config.yaml
n_kv_head: 2
activation: "xielu"
norm_eps: 1e-06
tie_embeddings: false
init_std_qkv: 0.019
init_std_up: 0.019
lr: 0.0119
schedule: "wsd"
batch_tokens: 32768
train_tokens: 264000000
steps: 8057
Each number is 500 + 40 x the weight over its row's rms, rounded and kept within 0 to 999. Layers, rows and columns count from 0. Numbers have three digits each. The size before them is the row's rms in percent of the matrix's.

# layer 7 MLP down (transposed), 896x256, rms 0.103, rows 640-665, columns 0-127
101:504536522505545488498515528544495526544477550559468442433533498415554456480451559520513551559506546453598541464480545531453493536487534480499500487492462512551508537483526505541457505563485478580540514539460536541517463522426461513431514473359505462466432435476463485459485494494492535509617584447519499583517550433482586477513541511505526473512445552512519529486545451421483459502434
102:535533514470472513470534522500473530563483612421484589558546425585530538495510461517537484571507540486538484573473538531507414461481511481467500489483479418477549526520478521533557485432544497476426521464531558511477573599481474464527462481523503498537551637520536460559566519501490483471489473491436487522516505538516526472471514525545470512507492416476499436584465468453532509522511
101:482484466420533466485525569425525559471469418487484553456602477526410559494485570455546588568486480460556516562448475530472466494436455518495525522511527446527563527537508551599482545484571552504410443491537470503525457471450544511497537483562526474489522549513438497499481486510477503483516482602479506491477524520401513464530448570517469495472491460451477514421495546481505536490462
103:488464457455448511536436568486492442487573474511536492563535470483569511527471579491540498517514462450461443506486504467504485534445531654483514489455507462519557503531530528501561510534551394444463489457513539494476398468519475541486433501517403447511499481502499513462499474539462496504486471504580549471500491544503448553461495471482431567477478501490550489554473531436548512514596
100:408567507442487476500481480515517504508450473497443446455479485452492440580513504517481550525499454556490543530542547457548525505448473519482459504496495475578463542542503553558499429460526432466420506434511496491500484562498477506524494536568533517513501509519515462510411499432535533505472472544482495522535547569541486519525576493502525467557442455468540497474549458488463532579434
098:497552529481462522529514512439536442543518527471490467516495554493516489553500422486558610504537465549443576469533607477441459600531545507508482468475484408479448474524599506511538536422524521521458446547499511484559467540507547496520495529542546524451476506491528490455543492510411518463460477527572537508475573577537537549534507474521497601449513396535474541509467503474512601476502
098:547532464529566520541509492536519556489507458473493575441503534504446463475561479449512467487531561454475520423462510424489447474543495532435450509526476490529459508490529442568484532485497453525490508471472586573472530480478517469490481527537440482520489537497496510475522495507531446519546524489478477554462493440435549486457522520489496542535361530449471493486477469541472528456506
101:479477461513459569520534534521444411487508463436467474514424498514533607507431542409419479520524534512518452578522531498517465454524489463540418551491563606535479557531503491514458557538534503499540558486549542520453503556536493590500531478472498448455458533549509487509507471451521458528514500497520437503503517516498510526466585464483517513478591484462508470443503489561472513507511
104:459512449572554557528490442498480546513413518440498495463473531443504537503508568477555499471425495442509548480515463545448555537403451557470577442450544505465518532534571499485475482537497462506575527509522525566505394494486441493529500519453558444553462448531552495489528486523514514415489505512500431474506506470504484470535506463485479544515540511515543519493419487550468561442502
106:518485438457485504405517512482549421512415566479551536492554476449451511485515591463522539536505495501420454436512540454456478491545447457447538565544517475507492407451567429515539502524540564448508468431511493533534511546499456492491498440531537514521501527495456462548547477520526516443521453493517521465495472474588520472484521539523571507508533504451454575576487551543503507499534
101:450444448537526499436465509540474539504507490475558500461439521503500571545451433452419473583479523483438476483500489476477515392471487528522555546527478477540448517482468507485518502469515525500490423491479427559524540506498460535483538466501506453538481453574529526549505546507534464479504481435484520472522498476440504535456480471567481481497483564539527443444564533506537642565527
100:521504414497528487444543502504524480524545484492474458492492478493539510468527518501458500576525477571455493455486532560473444466480491574428500499501434523516543531459532570463562506470500521542516602525472551507480579457448412538542518495528473529518620467496500504475510461506518464528459574490485494506552553428494503503484507499508461467499490455524497492462475481478496444465579
100:499474469526482478515450477553520531545492499522488454501499461448536489564500474495513512493466469488501479531506521492522463499511455488472486452450436457528541531518519584495589507471519517427506444538462460482444497411500520519463525532538436502472426534503502487553482474616432468457466504588551516553489501505545401507558529528508481518598528521451491519473478477490497520549574
099:458464488523526461466400541496498436507439480473439554507502529526475437492504475520482527549476481556494585446522423438518464534498562486536488518487512528517455499454496513474481539521441540482464460522468517564503458506509533611443524441561485496552502496467481541499433404470534470473500498558569517469577416467493465454509501475505561587466488463482475470527487549546512508544513
101:454440392512445531495452545526414538548548418497494534488458525507485589491507512537403459412478437557533486516457533511516488526488480533422464482517547468493455453503578578490508479495530471512450515512492467475424494514495558503447488519487484458509562457446582475522518506498411509525500498522508477493503458474431526487497456486463463562541570540474509452494471454478495451448512
098:418519493540500426550546517584466534557637536518525497432497471449473493482543422412526426472552409531500532457510480542471515473479482511458511446492544484456534559461474450495452522452507529577403534479566490479437562499526482531549495517480554479465514470508535448477487496506536405464494519445439517524550520528523514533480494582454480470494509502520535544539503517462465466515469
098:542554548527507504526520469576506510520499497572490500556464511499509476496491497491564500563522480491475501476426552465570562477490538472481506571469538441529509532449431513540500457659551486469445485477620535514485517507546549438396459510456490415418487551553504571449591514497497501497526496578518481468535553526474464498412479572446436463466527560546490550524468466524444525523507
104:527510526504543494490492562537533574527565616550490538468473552500572491483533544512505554469471455455424487461499500518555492482551498442468487505537515502520526572450485450504491589502483478471487472472505470534528393503496498527453443521493519527497576617439461522490531597520471474459409461468534421493527484463541511478516475503483421485606466517498505440477521533482531457547517
097:498599505550493406481515521525473482521459491460511453550542521476528537518524494456478420484558524532524523428528488450546447487515488539469505567494463471510504471474390459408517497495547495475455559497476489463533422509538456489466500590468457508506522445490528483543580495502591488428498512440447529513488467590574462484445478504461406495525500517415504509513461514498426487435498
100:442477497517459437410508557547458474526485522466529477549542516483478540498414529479493478558538481455518535465530528508504489481554535451520566494498506553495452437517509410565512486570476500506531446458511534449559498502550503520524637531463539530494505554401496540484478500606464479535444516551544446513502522390534537535484459535406487470512520525384498531514449455431422460433482
102:546564555533504508565410517497534327457531459507436431508459454480510522489489571554432543441494506472525509452504458504501486587416413523553554511457487504544512502590522472437501409565473488492493481504489491528545429436450531515460468524539501434504474566460456518490541510463481583528489516523475504523462525499514571525521536486525502453520492484577503532506536505438507512562492
102:472529465414467538493480522477502547496519478533504460472413531506531473441471475488501488481528511522567582457586478439467493450508505497521536502554478531490511537546490493554554574507479457530450490544478510447546525479500471441561452538448525550475542488486430521513512415516452484478462516497456581533520514533548542550535514452500504512523452545542499490487485560453499493510457
099:453508378497482511487475535453530509436517535532469505451546471538489440480479483506534554382489490537552489461550449472461519479535507478486529589469561566404499451564480467565387471488469504507506467520504522518500528557498535461484531394475496504490518491531538556440499506504490424461490494492477514524580501514438490432494523506465455553530499477593485474493512538582489511515501
103:483473494475443555510504563465524443554517562482545412476479488488553559465513497583393483519516506524545559525446527492448485555499430580445511441520488474562485501537487468457477497572525560521526527510564482561502476572515457433514459498494496472526514518535436457565456438477525549490404523533489524557592500414482530513511456513451534548503506523511488464443518468516510494512509
098:585513448463488459478462504505434425480561462473487416527512537495466445499492478518480486465520477475373528526496493526548620483524486514505415499547473489478521460491400495515513486539515525477527530461479519500491492533481458519481491576483537518539503464529445526579480537467439412520491454503475526504540494525477494472553429501606552490516533521584548411539481515480511493527505
100:542508448454486555517498508595531505479493501510517506432459528544502496506454492465527478481532530476431394565403527535455480506467530471438483498529481474475555506524462558517478439515516473464457523495495466524473530448512514522578463538532486506517420529503471526480490610491471520477538538506495432416461518475510522481531478485552457513529391478517493520525509490496520513453562
# layer 7 MLP up, 896x256, rms 0.196, rows 641-665, columns 0-127
100:488534555505502467433502539460490499510487472422480492498461527455461549510446487478488480547432481495496444497465516512559499570464517478509492470450537503519517480546457482481517398443400474428527476520512582534501531510497451570596451470440478542437505504446470536543438476527474527494493483428579520477523553441552453443571528426495491514513510488496449467452610548435478463467453
099:447526486553492563441538513474509501501507457435458532495446494473525552533578487501496485479447511420507473568455461520520527472466489533489552587493505530528493541472461509522471510602527506584454472522532479525486440479497522510516545540502558537505501450515424487506527508476525489490491528474482500554493475429561534467542565524507483526493554488529470458475529489346525466461502
097:521465506479552494439509561514531527486457525499477506518473520591490516500512464479489461448432467473484487505519528551599531443477535439537436415528527557497507525527467478574491472413526461593480474534534518518469592491572431501543498479428510432517549509471548501539428507505554530589483503570482454471509508512479466456568465514413478545442497562531527464494481484536513521488448
100:481435522586542565512507424493416496497504493470536505518544475458472442515545561513501507564489539530542554471483549467518541498388516528459466509488452544524494516531503493474484527534542480488479433504508533557514499549489472531501496527525529548573492476538462424547436568553566531571484469545497531527420467444488462540563508552495489428497466530481530491459528548469516470502541
101:428541541543458568511489533519526476541418589532471514522469561519521502463534553547478487431528455492468501521501413521532492444483469546533582474494532528476491504494521448500527431491475456586471442552493475517544529502469514506579540469471516459502503589513504479530577551415489484510494536446434475452482497475523448460536575515545442585507492482538516567453526480509508535465554
102:492508491505475422525515488496540558515478440502545471528589493496466513471513500528552522556501507460421418525483546514555532484504502491450375570539510480506526457532473470566482484555491561544449417618472509499466503573535536437489496487505453492481485565434552562487463523518526469480496465524550478441516491559455565496473511439532468445533500544520421440573507506582477609498535
096:468483504537428513517506484509411446485524454479480509507530515561543465487436526464537516490589538531505567542507461559573536531468505526494546512557576548513538515469486480502491511465515512537580485508473470575477508505530506478513481491512544521536535489468507475529474526520454429560570509477554498555551388434522489541495526500479535494437529497469492471486515515471491479519548
096:539482475526539477519552512403470565593579472487518433531505533499540524483531511512467457554516512521512472568542488527480548484517523484459444506464475515443430529548578484491550502546492567525466418447473502467543476428481512405541499433601450524477517453531512529461525556511536470579476484525479448494528469484478533449489495504499518533451589547593559556472554518503491518573452
106:443585471455456523513507550483510516548526573558575503500484486476425445549498516495504543470496584504473492494529525500463559504534393537487538511510503474534393423548588578493508481548533532537502450496528448538426493513469532510501480496488509432514490491512475537444579465543556507523532510478446516504475504438589577481463428501533504591555440448521471447446517435502499555500512
102:440548447472557536478451466487551488495493559560508496495514493572539503502497485513499490492510566532532476496444506530361526545496518509487510489471512460500392502470560467462473530487486568439503510475467495507459560514488493523505510520472516539564478490555539515493554476529488408506438498493480611458521524522540522449503480418529499475527466570552457551492452500540533543452550
096:519498546497516519513433526535535468472422495472553507508559448462546527479483435506585486435468529505505490491449425511504513460472519466455500475486519475436530507493483542407459451429465470517452547490528573470515499473518506526529452479545500528492518478495500534546534555551534448491509500509540510471481451460520471507564490461456429496592493455454505552419456511500542469480505
101:497444431505507554536490565461485518530587484523495514518525478521412451518561484513472498541510477520428454536395526559520531548494506483486499502446441560494511552454437496477516509456541556437493475577490465509524493506466531523541497551423549481489419572477530573581498505530491488435503536561506490481530470445511478453581501423552506505499540471526439493450491521465519552451520
098:522523514486517475499453515490483516485514539427463505514491528486473597482489442568484527499417523430531527467580467480532467519473476539641526489402498480451497517471475453443548398512461467474444507477495549508486490546473576556467497472533508507496501527468508579526561527504492492534546554537498466479487476478428515510449513500508474526460492459545470560464513557527452551524543
095:515502525465503522533517506548485449541503563421529505533474549498555500501471496446486430486449544552561467565456513485495475554476556519528470503501457525459508505424404482499594458471430566458463388452499524525503439460492490441551506525526499504545449550554500592478522548570539498470493484459468412467443559452540580533538521515571487491493488438513440461476463488417575528518503
092:492535532474493545504487518509527493478467506449574521571411458495483482468503558501495510516471499538511502477524521459512503495545417447568529532491524529521407481550539556429493468528516512545464506543503492487482506517434540572510566545470454540459551611486562523472536504488495535512503497479558543442465493453387499528464517464517536474564533513511497363459471506487525460433464
093:458445495470534548500492546500534522507523495552499513475520516571460451397591624504538521470545578394527367471434444513474463498496535563475523531519576527512513470466518476497565525509509480542562501522518482525472478536497440529458523452464513503495464514446496543416437541440458491522452432475521473463536516558545471465508508541576515448462487572519538603418544517462488457542521
101:576512469505487497504553521432466458610422482565463533486473510441521576562471534532525550538473425459473495537438459572482492527514480512498481488477553535457577457498440597564511521488510483568559489502505530578499478496504458587457488527444534552414491546383535471464590483499491496528507484500575433509516463552528555423512539505502485543584498454507482520452486546499501442504524
100:504530534499499500422405475510523504455555482475624457515546455500521529556524550488501502456541491556422504530494514459498421536505471502489508557485457534524443461482514579525619490466581517544481513554578492451497400491465510487442401507505496538453511478587558437558529478497605481503507510551436459504505504595542462494491435479460478527480525479453508522469483465520498506535533
103:499479533544503548481527548480485473497442522464453440496459499514509512563455442549519530528530427543462495494527558535485536539464488499508504477498505510479513485469454437538508474552423418483524516495450481490572557480512446477494516422451512525434496472596539523532391552450459459428541527502549448488507552448484435521420499495460515446462523514400496463504426421407461532506520
093:500539485498455465445465511545494557486484498471490551527470513498443484460591496523513482435518577522463551502507452553586590562479457470533609511470483528439462553531486465580482480564476519528477478528558444571519498449601461481446429472446517505542512530418524514493536506473448460476500535538542521605496519537546525444516520482496489496469494555550484530511504521442434478524486
101:495504477539495612511533558466455557516493490599553420502435537541500487480468489501463567547459487526523555500499472476441493520539542488518513493516476580485551571478406508574510586527546479558488491546433485474466467501437463551554456523504459554492518500512486518468541554455452450533532467564510552530471423529470517499517461470532486536488506517455474495517461507471441452490479
099:451547523478534530580466520449609503433565491532459495584544443507547536540490464543572543481510447494507551487496458547496556487482465523517541440501565551521504445560493541550458516484476553491491426526486475485552567537505530550530486632475479509502529441530502494494493498529487517499544438512471548491475523549467484496482521421517548503526526534484619575464459462550561501528520
102:476509473499477521500511583521495527491536565507518530519492475498534526531518508486497511521487479448530505493519490614524495447509513526426514526552452501490480523509540514458550459567474499546495474474561513520474502541513481440469420528492506439511446583463430457469508488491474502435469526460417426520511550537470431472515503502475555534528488537451507514469463447523467599515547
097:490520437571463421495513515501468461459526521458560459440496617480516546443488467473480537541520454469522498506537509506462553572502471527470479490496412484482472439471401585524585527538516471476493522493478592473568472499457510506538514469546542487503547553538460444532479514536477401507498516493473464538533473513482431438511508533566522513540503506451541548439556458485530462494529
098:509566551498433475426427354508447488423580546459555460512491537540511507482504482512498466518511533565463511533459496482454587541482549461532441546458417460502491529515491532583531444540435476518515506478500528527486493525498499492542486448447529568447540535507529543503485508536528479525504575596466502540510542437467525555491528478463547545479565485463524530463544495562502493515509